Weights of a small GPT-style language model, trained from scratch on English Wikipedia: 1.12M parameters, 6122 steps.
Each number is 50 + 15 x the weight over the matrix's rms, rounded and kept within 0 to 99. Layers, rows and columns count from 0.

# up: layer 5 MLP up, 256x64, rms 0.175, rows 149-215, columns 32-63
# down: layer 5 MLP down (transposed), 256x64, rms 0.176, rows 149-215, columns 32-63
# gate: layer 5 MLP gate, 256x64, rms 0.201, rows 150-215, columns 32-63
up149:68 76 46 43 64 23 54 55 65 56 66 55 62 56 35 46 62 48 34 40 65 44 54 72 49 55 40 35 49 28 32 34
down149:52 47 27 27 35 35 66 24 61 33 27 37 43 46 41 54 62 49 78 57 57 38 57 48 40 58 19 29 46 55 67 35
gate150:67 78 53 75 83 57 54 63 60 66 59 75 63 53 35 53 29 60 51 74 41 22 45 60 54 56 44 38 55 58 42 56
up150:40 54 55 59 44 58 70 40 32 59 42 34 50 41 40 53 46 40 55 56 68 47 28 31 13 54 56 53 21 33 76 52
down150:56 45 49 55 22 61 69 48 50 41 26 64 51 40 52 63 80 69 61 42 55 35 50 80 81 62 32 70 43 42 57 71
gate151:43 31 72 53 47 77 69 28 64 44 59 51 65 54 45 69 62 74 58 53 14 52 51 41 69 46 50 30 66 69 67 43
up151:25 36 27 68 62 22 87 53 34 52 66 76 54 79 38 26 57 37 50 37 30 39 68 51 49 24 45 63 61 56 36 42
down151:91 54 78 46 65 75 64 31 47 83 54 66 36 90 61 46 46 64 59 44 36 62 33 51 51 53 23 62 44 68 44 32
gate152:47 37 49 39 65 38 53 47 54 48 39 67 48 60 43 53 38 49 55 67 64 20 36 50 39 45 50 28 67 39 31 32
up152:40 48 29 50 39 67 82 60 48 77 57 40 29 39 34 26 78 75 60 43 61 38 38 48 60 28 64 41 28 48 44 39
down152:44 41 29 27 68 53 45 47 24 37 33 41 31 53 39 71 42 47 73 28 73 53 51 50 33 39 52 39 49 42 47 56
gate153:61 46 64 47 61 50 50 31 41 69 44 83 40 48 62 14 49 64 30 51 41 45 62 26 42 56 59 43 49 43 44 42
up153:71 36 39 53 85 58 62 43 64 67 44 67 52 52 65 54 22 58 15 68 31 50 47 59 62 61 50 64 72 46 57 58
down153:63 66 54 61 45 40 65 54 68 44 55 41 60 54 63 68 43 64 74 63 38 40 40 54 47 58 50 68 44 40 56 48
gate154:61 25 75 33 42 38 19 55 66 96 48 76 43 54 44 53 83 35 55 60 44 42 70 65 65 50 58 47 39 31 30 65
up154:70 50 47 43 35 57 39 50 54 85 38 38 60 58 54 57 75 39 51 58 47 45 33 57 50 75 50 50 54 43 51 41
down154:38 21 64 54 43 40 50 70 56 52 51 56 35 64 42 64 49 61 63 71 42 46 37 63 38 49 59 64 73 61 42 28
gate155:43 49 90 50 41 44 57 47 46 64 51 45 68 60 37 44 45 47 55 31 50 67 50 61 62 25 41 16 74 52 49 48
up155:47 35 67 50 41 44 27 57 60 58 31 53 61 54 65 64 22 43 20 46 40 65 68 45 63 53 73 65 50 56 62 55
down155:43 55 39 36 47 27 52 65 32 41 47 64 87 48 69 65 58 43 45 23 19 54 56 48 56 65 79 48 59 56 63 60
gate156:57 63 41 45 79 55 31 52 86 35 43 53 40 54 67 71 56 60 30 52 42 80 57 25 33 45 49 32 55 52 62 37
up156:23 52 51 41 48 60 63 59 32 38 79 66 43 53 62 20 55 53 52 54 44 62 49 42 36 47 35 55 63 43 25 64
down156:40 57 59 55 60 77 37 61 50 51 54 58 38 82 49 73 61 20 32 69 30 40 28 61 37 31 46 57 30 40 30 60
gate157:39 58 44 36 32 70 54 45 44 41 33 73 55 66 34 65 51 66 59 64 41 49 42 20 36 59 24 47 51 53 59 48
up157:50 52 54 44 39 67 15 76 22 34 54 61 39 89 64 36 51 54 45 64 71 37 44 51 59 68 19 46 59 36 72 54
down157:59 34 64 25 59 50 42 56 28 45 56 72 70 72 51 63 39 40 52 56 78 32 38 45 61 64 51 69 56 33 55 79
gate158:72 33 67 48 36 09 38 38 52 69 32 61 44 47 51 62 48 48 36 40 48 62 62 49 55 53 31 45 61 28 47 21
up158:38 53 56 87 57 70 61 35 41 51 67 39 24 52 59 44 67 47 46 40 52 50 30 71 29 41 65 45 73 36 57 74
down158:38 59 49 37 66 41 60 59 48 54 43 59 66 57 43 66 28 47 45 72 56 43 46 54 44 76 58 38 35 58 54 34
gate159:48 74 89 43 61 33 71 46 56 41 55 75 24 49 73 35 61 34 19 58 35 43 91 36 44 37 51 36 73 43 35 25
up159:45 66 67 32 57 78 82 22 45 24 53 04 33 51 53 52 65 65 49 70 65 30 51 78 38 71 43 41 36 61 67 48
down159:37 37 41 70 73 53 19 46 48 28 39 47 71 58 59 31 29 48 47 69 23 54 74 30 54 40 68 26 52 57 44 49
gate160:71 58 49 58 74 60 59 41 24 57 54 65 30 64 56 25 55 60 73 56 49 44 43 54 48 53 56 26 39 48 56 41
up160:46 35 72 45 62 55 40 33 35 65 73 35 28 66 74 42 51 52 79 79 48 42 48 46 66 59 60 56 31 35 50 50
down160:54 65 36 13 35 65 48 41 59 50 52 30 60 57 46 79 53 21 64 54 67 51 54 40 52 32 74 59 50 48 48 84
gate161:33 67 51 49 67 24 56 58 60 61 54 40 79 59 45 44 91 49 56 50 39 51 71 63 54 40 38 49 32 38 55 50
up161:63 43 41 45 57 42 50 53 47 34 17 40 38 66 49 52 50 42 73 44 25 53 44 62 66 53 59 68 36 68 26 68
down161:51 22 28 63 34 68 40 40 46 51 60 50 25 52 56 47 64 50 33 31 47 55 43 68 36 54 46 57 51 47 63 77
gate162:66 69 54 50 60 57 47 26 29 62 52 43 53 55 57 46 69 60 37 29 34 01 54 88 42 46 50 15 71 63 57 47
up162:64 39 48 53 39 49 51 55 57 69 46 56 59 81 56 54 60 19 53 79 40 26 46 50 60 60 40 78 49 31 66 15
down162:83 40 33 40 62 59 36 41 63 52 98 81 49 30 30 27 75 66 51 49 59 61 56 49 51 50 52 53 42 20 60 44
gate163:77 35 43 32 59 48 45 35 35 61 60 79 75 52 48 69 61 54 51 60 65 52 67 35 56 77 16 63 77 18 63 43
up163:42 29 48 49 47 67 63 68 63 42 06 15 29 38 57 28 45 61 39 46 51 77 73 67 58 49 54 59 36 75 45 45
down163:66 53 82 42 35 42 39 59 49 49 48 66 62 64 39 55 79 49 53 34 67 29 37 52 64 59 21 53 43 29 53 19
gate164:35 42 71 39 36 20 40 25 54 45 45 55 71 47 33 48 78 28 52 49 28 58 48 44 65 55 24 43 32 57 53 24
up164:41 61 25 58 53 65 69 41 49 54 66 42 46 55 46 26 46 51 66 67 51 49 57 68 69 27 66 55 43 50 47 76
down164:54 48 56 78 53 40 59 04 44 57 53 54 49 61 53 29 58 48 42 57 22 39 80 47 59 63 24 24 45 55 38 37
gate165:39 47 80 60 27 53 56 41 71 57 49 75 24 41 32 42 47 62 74 58 40 74 69 37 69 39 62 43 48 22 49 19
up165:63 38 41 55 72 59 66 20 36 53 74 70 47 61 20 65 55 35 60 45 66 58 50 28 57 74 38 50 49 35 73 47
down165:85 34 43 57 67 56 66 51 47 70 48 47 36 61 47 68 52 65 57 76 65 29 67 30 59 50 63 69 49 36 36 23
gate166:51 69 39 62 24 33 39 70 43 68 72 66 63 28 32 42 63 39 30 36 52 40 67 79 65 68 40 46 71 63 37 37
up166:51 20 52 62 50 44 52 61 32 71 20 32 60 23 59 43 51 38 22 60 39 38 55 56 72 75 63 60 45 59 47 23
down166:53 81 43 50 61 42 56 45 39 30 79 31 27 43 41 33 17 48 84 53 77 38 54 70 35 28 41 40 74 49 58 69
gate167:45 84 55 09 50 71 70 40 43 41 61 23 80 14 63 53 59 50 30 70 44 09 72 52 55 58 64 23 66 56 48 32
up167:76 39 39 52 07 54 67 35 80 15 27 37 41 58 66 55 39 35 65 52 59 48 35 59 34 41 31 45 59 52 57 69
down167:46 10 37 53 50 72 39 60 41 72 29 67 40 26 52 31 53 47 19 67 42 78 66 33 31 48 52 43 73 60 51 43
gate168:35 72 84 63 49 48 46 51 79 54 36 51 56 63 70 53 58 56 51 61 24 57 42 37 52 52 31 13 74 22 72 24
up168:49 59 99 46 87 56 65 49 59 48 51 44 66 43 78 47 63 23 51 25 29 30 64 36 46 52 64 42 71 61 61 54
down168:64 33 54 30 36 38 63 51 40 31 62 11 48 39 68 50 76 41 45 52 36 75 38 45 30 54 40 54 37 75 60 37
gate169:28 56 63 37 33 55 76 50 55 35 34 37 43 43 40 50 33 70 71 19 38 32 58 73 42 38 42 45 55 85 59 67
up169:14 61 37 53 42 65 28 46 37 52 69 31 34 42 35 41 38 43 68 28 42 60 42 46 45 39 52 50 52 40 72 68
down169:53 41 25 54 48 56 40 35 26 27 56 46 41 42 60 51 74 44 32 68 28 63 51 25 43 53 34 52 56 56 42 19
gate170:33 61 49 28 55 61 43 58 43 57 47 62 33 54 53 55 72 35 35 31 65 40 39 36 37 41 38 13 62 22 56 56
up170:77 32 38 39 45 60 25 52 56 54 42 49 72 73 73 27 64 43 33 68 29 56 70 75 75 68 61 45 31 57 45 68
down170:41 26 35 59 32 39 53 54 64 27 50 55 38 60 32 15 77 48 41 57 58 57 59 34 75 47 71 50 49 23 57 43
gate171:69 39 51 51 80 42 19 28 70 56 49 57 42 62 35 49 76 56 52 69 56 61 59 45 42 57 52 09 47 42 89 36
up171:66 64 40 44 64 60 51 48 28 57 69 36 22 41 40 54 31 53 17 46 44 45 56 53 81 46 63 58 71 53 82 36
down171:55 51 41 60 44 74 37 62 42 41 39 61 54 56 91 68 09 40 44 32 68 35 42 54 70 49 61 68 73 83 41 30
gate172:52 71 41 40 61 20 63 50 69 49 51 48 58 47 63 31 67 56 58 51 38 33 56 60 45 54 55 49 38 38 65 51
up172:35 72 58 39 24 21 41 56 78 34 40 61 40 32 47 29 54 47 19 43 69 44 37 77 58 55 47 36 54 82 32 41
down172:38 69 39 37 31 37 62 45 48 36 57 33 19 43 71 53 35 46 50 53 33 49 43 63 25 52 82 61 62 62 57 19
gate173:59 41 51 57 55 75 52 42 56 56 38 40 43 38 58 54 56 57 55 82 43 38 55 54 65 68 14 57 67 78 82 55
up173:63 41 53 32 70 54 37 65 45 58 70 64 70 40 28 66 27 35 58 73 19 49 49 34 48 62 21 62 42 42 52 42
down173:47 32 30 33 54 45 28 28 70 50 49 29 54 58 63 50 49 46 51 51 65 55 43 26 65 34 64 47 53 37 55 36
gate174:69 60 59 22 54 71 40 58 54 54 81 51 54 27 57 75 49 29 32 54 26 43 58 51 74 78 65 38 51 56 66 27
up174:51 68 12 75 54 74 54 52 58 61 46 38 39 73 62 47 54 40 49 80 39 38 34 56 50 31 68 56 29 65 48 57
down174:53 26 49 42 54 54 51 49 36 71 29 33 76 79 37 69 60 47 36 58 73 36 50 69 42 42 61 59 39 66 42 36
gate175:48 20 46 55 69 64 35 22 54 33 55 38 25 75 51 30 70 32 57 30 56 62 37 28 40 62 25 40 58 60 70 28
up175:17 67 49 52 49 26 33 53 33 65 29 65 49 78 43 39 62 52 35 47 46 69 43 58 18 34 42 64 62 47 31 49
down175:66 49 64 60 59 60 63 33 73 35 57 59 33 57 64 42 42 60 65 47 82 39 58 56 49 57 26 50 36 47 41 24
gate176:25 58 45 34 39 47 37 59 55 69 30 61 36 30 46 39 78 69 53 64 62 69 45 56 36 39 60 49 40 63 12 25
up176:59 58 42 53 51 73 44 43 60 67 48 54 50 20 72 67 63 56 45 50 48 76 50 50 69 55 42 63 57 58 63 63
down176:63 37 44 55 55 50 67 46 36 58 71 24 45 38 67 79 44 38 38 40 54 29 51 38 59 45 55 62 50 28 63 69
gate177:34 63 43 65 62 19 62 36 52 50 49 69 68 39 33 52 59 42 59 53 55 58 64 25 39 71 84 22 68 53 79 69
up177:26 40 37 88 90 41 70 08 44 43 71 48 99 53 57 59 87 91 63 52 48 30 99 41 20 72 44 67 68 28 83 82
down177:30 77 28 58 74 56 63 25 32 59 76 70 80 49 67 62 62 49 96 52 39 96 52 30 22 66 36 32 81 62 66 46
gate178:41 50 61 67 49 51 11 60 65 69 64 33 36 52 63 45 46 28 47 29 40 41 78 64 85 70 45 40 87 45 75 48
up178:27 30 39 52 54 55 53 54 87 71 63 42 58 34 63 85 55 73 69 57 37 24 64 69 61 48 62 54 67 33 31 27
down178:34 88 60 34 47 72 51 56 65 81 42 62 91 72 55 99 41 63 72 17 34 32 71 44 36 78 58 58 30 36 51 49
gate179:26 59 69 60 19 50 34 67 24 66 72 45 81 43 67 34 41 53 35 49 39 72 75 37 51 38 54 33 39 47 42 54
up179:57 37 75 64 55 63 29 49 34 48 54 63 58 79 42 61 37 41 34 43 34 64 74 34 41 46 57 47 41 63 48 50
down179:39 51 27 49 60 47 70 62 89 35 49 43 58 55 56 74 38 48 51 37 62 80 48 65 61 60 67 61 67 64 48 47
gate180:48 63 64 56 97 32 45 67 62 61 55 69 26 59 35 26 53 50 52 26 62 31 33 27 73 80 51 33 57 67 42 55
up180:28 63 40 46 58 51 44 42 25 46 64 64 66 41 69 72 44 53 38 40 31 63 39 42 49 27 47 47 54 29 64 78
down180:37 44 57 27 56 46 25 34 41 51 47 75 46 46 56 29 42 65 55 44 53 44 40 47 66 57 46 48 36 61 51 26
gate181:55 76 61 46 66 77 48 15 49 64 41 47 47 51 68 22 51 57 59 35 35 60 67 68 80 78 68 60 76 61 71 26
up181:53 43 37 57 12 44 65 49 94 64 26 67 36 50 43 45 50 46 56 82 30 75 36 68 51 41 51 58 33 68 86 82
down181:65 23 38 57 41 26 28 58 36 34 47 42 72 53 70 45 13 87 87 49 55 56 76 75 46 55 68 24 34 63 40 34
gate182:49 36 48 56 65 29 38 52 55 54 47 53 42 68 28 46 50 47 60 13 68 51 53 55 44 46 40 25 44 80 37 54
up182:46 53 29 38 53 52 65 67 48 59 74 59 72 60 62 45 28 70 41 84 39 34 51 28 52 59 30 71 44 61 46 34
down182:45 22 70 33 81 44 49 57 37 67 36 63 70 41 32 31 46 51 59 60 33 36 41 41 41 38 79 46 56 77 45 64
gate183:48 42 73 72 59 38 64 69 36 42 41 49 22 35 47 30 32 70 41 53 49 19 58 19 69 44 50 62 47 43 60 60
up183:37 26 70 60 72 48 73 52 72 18 47 32 33 54 10 51 37 45 45 37 43 53 48 49 85 68 35 44 60 47 31 51
down183:63 62 50 59 53 54 72 48 42 29 59 27 35 70 42 86 66 28 56 28 60 47 56 55 63 39 36 72 27 36 41 67
gate184:42 51 56 89 44 45 60 54 48 46 59 33 35 50 54 51 28 47 50 50 42 04 71 39 53 32 42 39 58 41 59 51
up184:65 42 77 49 58 40 25 42 58 79 52 48 62 36 65 43 56 46 57 43 63 67 41 49 58 69 64 47 44 68 68 51
down184:64 54 52 50 37 61 63 53 58 44 45 17 47 36 39 42 65 51 39 54 56 44 61 49 52 57 48 38 36 63 61 43
gate185:52 49 62 38 52 65 62 24 70 53 37 59 50 38 51 63 39 64 21 72 27 51 68 59 40 59 61 42 73 53 55 60
up185:42 60 65 43 60 40 69 58 30 27 40 25 39 60 37 62 56 47 24 38 52 38 69 35 51 55 37 45 45 45 53 31
down185:79 41 23 57 38 73 53 33 52 76 37 51 46 27 50 46 40 55 68 48 64 39 63 69 47 67 63 39 56 75 38 33
gate186:64 40 58 60 69 40 63 51 30 50 70 81 38 78 39 46 30 54 30 48 66 28 56 52 41 42 40 52 66 66 63 40
up186:98 41 50 79 60 61 60 38 59 47 62 42 32 51 76 48 61 54 70 37 67 32 42 46 50 29 39 45 66 54 43 47
down186:55 65 49 61 36 37 66 79 49 64 59 15 59 34 62 40 67 56 50 54 56 52 41 62 18 45 37 58 51 38 44 78
gate187:63 25 68 66 52 56 41 57 50 74 43 56 58 59 26 42 99 52 66 56 41 47 47 51 43 78 47 48 34 63 50 60
up187:36 43 51 27 60 42 31 69 52 72 68 54 74 32 54 28 58 46 57 34 66 47 47 55 50 47 28 36 55 41 46 46
down187:48 60 47 56 55 51 45 44 84 52 19 52 56 46 49 38 54 55 51 55 34 51 45 59 53 64 51 61 60 63 55 77
gate188:25 79 35 35 70 70 44 47 66 65 39 62 46 49 66 51 23 34 45 51 50 38 43 72 62 50 56 32 70 32 47 46
up188:58 43 41 34 70 48 68 55 55 55 54 63 27 52 38 36 74 60 58 63 53 37 67 55 17 49 46 36 39 36 73 61
down188:65 42 49 72 47 36 77 80 27 66 71 41 54 64 66 56 37 37 88 47 54 81 48 74 52 47 59 46 50 52 40 48
gate189:40 43 47 31 51 37 31 54 45 71 40 63 29 59 48 40 63 67 31 31 30 25 67 63 53 56 58 44 44 62 64 39
up189:35 76 54 45 61 48 66 61 91 56 29 43 99 63 34 73 46 46 58 54 60 59 63 44 13 36 35 52 52 49 60 52
down189:43 51 61 50 49 39 55 65 94 87 38 64 43 72 40 60 81 57 67 48 47 41 86 64 30 27 46 47 73 68 55 49
gate190:77 57 34 30 65 55 23 40 53 43 58 63 74 73 54 39 51 07 67 24 45 38 77 77 43 57 51 57 52 51 56 53
up190:74 63 51 52 39 26 84 27 56 37 61 31 59 37 44 40 72 60 45 40 49 58 61 41 44 43 42 48 50 46 53 35
down190:32 56 62 64 56 42 56 32 61 62 58 53 58 17 44 36 42 62 53 37 43 39 59 49 45 67 54 63 53 43 50 29
gate191:70 42 60 61 16 36 37 32 29 50 51 55 51 56 60 34 65 68 68 47 45 49 48 42 34 30 43 67 38 58 61 45
up191:34 46 30 54 28 49 51 50 25 72 53 51 29 56 64 46 60 79 50 56 59 52 46 71 53 55 63 75 53 76 47 49
down191:47 63 48 57 42 80 45 71 41 48 52 26 76 54 49 59 44 50 51 32 37 45 44 51 45 78 45 68 28 49 50 54
gate192:19 69 62 62 56 41 47 45 56 60 39 49 48 47 39 62 39 37 60 57 25 63 75 81 60 32 48 68 53 30 67 42
up192:47 48 32 29 52 55 49 32 43 54 45 40 52 64 46 64 76 25 47 99 51 47 46 29 21 40 26 54 42 28 69 54
down192:74 42 18 39 40 78 43 48 69 57 30 38 57 48 31 38 38 51 46 75 77 62 45 22 40 78 58 34 36 54 42 42
gate193:31 66 63 49 51 51 32 64 60 58 53 58 63 32 33 56 49 71 64 35 44 33 45 64 48 43 44 33 63 54 69 46
up193:77 65 64 42 58 28 49 52 38 77 62 55 59 64 44 68 75 37 74 55 72 47 28 24 62 54 30 54 33 82 63 48
down193:38 43 43 48 44 69 60 47 52 60 56 43 28 52 43 47 59 24 26 48 54 36 49 79 56 60 30 54 32 59 28 40
gate194:58 27 77 46 31 53 64 52 35 55 51 56 66 49 70 24 42 61 54 41 18 44 61 67 67 38 60 21 26 64 52 47
up194:51 61 46 46 44 59 74 62 47 27 66 42 60 49 58 33 34 41 45 53 64 66 66 55 58 26 49 46 44 58 56 42
down194:34 64 65 36 57 40 57 55 49 42 56 33 44 72 48 37 47 51 41 54 51 45 63 46 40 55 51 54 63 27 27 77
gate195:55 47 38 63 52 50 53 26 48 52 39 86 50 51 68 67 78 51 52 59 51 63 80 58 48 48 58 51 28 41 42 68
up195:66 37 53 50 51 61 44 42 49 52 38 93 43 58 85 63 56 54 46 47 77 74 68 59 45 60 63 59 55 41 34 76
down195:47 67 56 24 68 57 43 67 32 46 56 47 49 60 62 86 53 45 55 53 64 87 25 52 43 46 48 66 62 65 51 61
gate196:69 58 88 21 65 30 14 46 56 96 36 46 62 53 67 37 61 62 73 86 14 50 61 83 56 57 55 50 33 60 54 52
up196:64 43 35 52 31 76 59 52 63 50 36 23 31 32 80 48 54 40 63 61 58 87 48 49 57 42 32 61 45 53 75 21
down196:53 45 57 46 23 41 52 70 46 18 58 52 53 41 82 71 31 55 24 33 65 76 74 46 73 59 53 74 52 42 47 34
gate197:49 68 59 52 57 35 55 43 64 36 63 69 39 46 59 65 49 42 66 44 55 23 83 50 35 58 24 50 55 41 54 26
up197:59 35 31 65 31 51 63 67 71 51 38 39 49 65 33 62 63 49 59 52 38 47 44 45 25 63 38 19 57 65 33 73
down197:73 45 33 46 50 37 30 46 41 56 55 30 40 50 73 66 68 38 56 46 64 33 41 57 62 55 34 32 50 50 46 77
gate198:41 42 24 64 63 43 73 47 62 48 20 30 54 34 73 67 54 34 55 19 59 38 55 45 73 48 70 16 44 44 72 33
up198:16 60 28 41 63 61 66 52 64 57 63 49 44 46 58 32 43 66 34 84 27 63 61 19 38 75 55 50 53 57 20 66
down198:66 56 40 39 37 83 60 47 46 74 58 61 44 10 33 20 78 58 17 71 56 32 48 37 48 61 47 50 39 62 44 68
gate199:55 43 47 72 49 43 58 48 53 56 53 65 56 45 82 26 35 31 56 24 39 61 46 67 37 00 34 42 70 46 41 15
up199:31 35 63 49 45 52 28 54 19 48 41 35 56 38 55 38 54 34 27 43 39 89 36 74 41 60 43 24 56 21 51 24
down199:52 46 57 35 67 69 48 41 45 64 31 60 42 77 25 59 53 37 55 57 40 39 61 18 46 45 63 52 44 44 29 72
gate200:12 68 62 82 22 52 25 56 50 52 18 46 37 78 86 49 25 43 60 23 41 66 62 35 38 38 46 40 56 46 79 61
up200:44 57 66 42 52 80 50 47 26 23 50 23 73 58 36 23 39 55 57 68 55 42 72 60 48 41 36 30 38 58 44 44
down200:59 42 34 65 43 57 52 37 66 42 40 49 18 58 54 75 74 30 55 45 69 48 60 63 58 34 37 53 69 26 37 34
gate201:52 43 58 74 52 30 70 34 40 70 57 74 62 73 75 65 57 57 48 56 31 49 56 46 35 67 08 45 83 56 46 44
up201:60 57 45 08 43 38 58 70 61 66 68 42 56 50 40 53 27 56 52 25 36 29 55 67 45 46 26 44 43 48 46 57
down201:59 65 51 38 31 44 67 41 23 52 53 56 39 61 67 43 43 67 80 40 38 43 36 76 51 42 47 36 49 72 53 50
gate202:50 61 45 50 60 43 52 65 53 57 67 26 42 30 69 44 48 60 78 46 34 33 45 54 43 53 50 28 50 45 52 52
up202:36 41 41 68 44 43 45 63 72 51 39 07 65 67 45 53 58 50 65 77 31 43 61 61 56 60 57 46 63 29 62 30
down202:96 29 54 67 49 16 44 55 48 50 58 30 47 61 56 72 30 46 55 50 70 37 53 46 42 48 29 47 54 36 50 61
gate203:57 53 24 69 55 58 52 29 51 41 58 56 50 56 52 46 39 71 37 67 57 44 68 53 77 54 30 48 55 56 73 53
up203:68 57 43 56 55 63 42 35 56 37 53 54 34 50 81 37 39 44 33 30 60 71 67 61 51 59 44 67 62 61 62 66
down203:57 52 71 55 55 61 27 43 54 59 38 64 42 52 49 46 51 43 70 43 64 57 51 61 32 44 87 67 38 22 45 45
gate204:49 56 56 57 23 57 48 55 33 39 32 68 31 46 63 08 43 60 52 56 47 66 35 54 58 26 48 27 26 41 59 46
up204:37 54 40 40 31 33 47 57 52 47 55 62 48 65 62 40 50 40 63 56 36 59 38 43 70 60 14 52 29 50 50 61
down204:57 61 44 29 67 54 64 36 48 76 64 41 47 48 33 76 56 53 38 53 62 37 52 50 43 75 36 88 66 51 55 33
gate205:81 42 48 62 38 17 55 19 38 86 30 64 63 39 35 42 68 57 40 54 80 50 73 20 62 47 52 64 42 48 33 58
up205:56 40 43 30 54 26 56 21 36 59 21 65 60 50 60 54 25 38 63 51 42 42 54 75 25 58 32 49 46 56 46 38
down205:39 29 56 28 57 45 72 69 60 76 55 38 62 40 30 47 70 37 50 25 47 53 55 51 58 39 50 62 64 51 58 75
gate206:64 39 61 37 58 29 30 65 72 56 13 51 44 16 67 49 50 23 49 47 25 61 76 38 63 38 23 60 54 47 40 68
up206:47 59 51 85 54 40 18 67 48 55 36 57 42 37 61 50 58 53 57 55 45 55 51 29 17 20 43 75 32 41 48 29
down206:42 79 19 47 32 47 39 35 49 20 75 72 46 70 62 46 54 57 29 55 54 58 29 43 52 60 43 56 70 52 46 40
gate207:48 48 40 45 61 64 26 35 75 78 70 41 42 17 43 58 66 45 27 38 57 63 75 68 55 52 54 30 65 42 50 44
up207:81 45 36 14 77 84 21 47 33 55 54 62 40 60 39 44 49 67 30 58 49 49 40 64 58 66 59 58 58 53 87 79
down207:84 37 50 42 25 42 45 57 72 20 33 55 52 50 34 47 48 55 61 49 49 35 37 66 65 51 47 81 65 74 67 42
gate208:62 56 48 56 69 35 70 45 51 50 61 71 67 61 28 59 42 73 39 48 50 51 67 56 41 14 48 42 62 43 71 43
up208:28 69 65 38 12 50 20 46 48 68 31 38 42 56 54 14 61 21 50 63 46 46 36 33 37 59 43 51 43 62 30 39
down208:43 51 62 26 43 40 55 25 33 54 66 55 59 72 42 32 45 60 52 54 44 21 64 58 39 32 52 42 73 41 36 21
gate209:42 66 53 43 40 60 53 44 39 51 42 68 71 37 32 46 70 56 52 67 47 62 57 61 50 47 42 31 40 59 72 51
up209:36 41 46 92 36 47 51 29 57 41 30 57 55 66 68 24 36 55 49 68 51 60 30 36 36 24 80 35 34 28 51 62
down209:24 50 62 75 46 59 62 13 48 59 44 79 59 36 48 36 39 55 68 71 57 67 33 68 28 44 48 29 54 38 51 56
gate210:54 61 42 56 66 55 30 26 25 70 54 45 38 25 52 57 59 72 39 60 61 16 61 74 58 60 42 46 59 59 50 39
up210:47 51 46 40 34 25 63 64 63 36 60 58 58 68 53 44 50 49 53 63 61 61 65 25 34 45 50 36 50 38 65 43
down210:68 65 49 63 25 43 65 78 41 55 53 46 85 59 70 58 62 62 62 52 74 35 68 48 63 54 39 31 43 49 42 35
gate211:60 41 58 48 71 38 38 43 34 41 61 73 39 22 52 54 80 15 66 34 38 63 80 52 60 57 67 58 47 63 31 38
up211:63 56 45 50 49 34 58 72 56 54 30 53 46 59 99 45 35 51 42 42 59 63 64 60 54 60 48 28 52 66 17 48
down211:52 51 50 50 36 66 43 60 28 54 63 36 40 54 46 67 27 36 01 43 65 69 39 74 37 42 15 31 53 41 53 69
gate212:72 75 69 16 97 52 61 61 67 66 75 54 70 50 58 50 58 31 48 44 36 47 51 68 52 71 36 40 58 42 56 20
up212:51 51 69 59 62 60 51 21 00 41 48 38 56 48 62 33 60 60 54 35 54 53 48 63 41 58 47 45 43 19 54 69
down212:31 44 25 26 27 61 62 39 30 43 31 37 44 43 40 34 24 46 33 77 47 44 63 47 34 75 24 36 47 57 47 38
gate213:44 40 44 55 54 40 61 33 67 54 50 61 66 55 25 56 55 61 52 84 80 38 59 61 33 40 56 60 39 80 63 57
up213:63 42 57 53 74 58 23 37 59 60 68 69 67 49 60 47 53 42 39 49 48 62 23 47 32 54 93 43 22 24 49 38
down213:51 41 56 58 46 40 47 59 39 43 33 74 51 49 54 62 50 53 35 19 56 66 35 53 63 54 32 34 34 64 41 48
gate214:43 88 74 48 40 51 49 50 34 74 46 53 42 27 57 58 48 27 53 49 42 21 58 55 54 73 69 65 85 46 76 62
up214:48 39 50 62 57 42 58 48 48 37 59 19 22 58 57 24 59 62 69 70 38 45 54 56 58 10 52 75 56 45 48 57
down214:78 53 31 51 30 66 53 37 43 56 52 54 62 43 54 32 16 62 73 54 63 56 34 46 51 40 46 45 50 55 42 29
gate215:29 50 53 72 37 46 55 41 13 63 47 41 53 33 37 51 62 54 59 64 55 69 48 32 44 26 42 22 76 32 56 55
up215:46 54 50 48 24 64 40 56 48 41 17 48 51 51 79 52 40 87 32 61 51 23 39 55 68 88 54 54 45 58 38 35
down215:18 29 40 47 39 24 34 30 40 48 30 58 46 28 44 67 43 60 79 53 46 41 50 69 57 58 36 51 65 60 59 31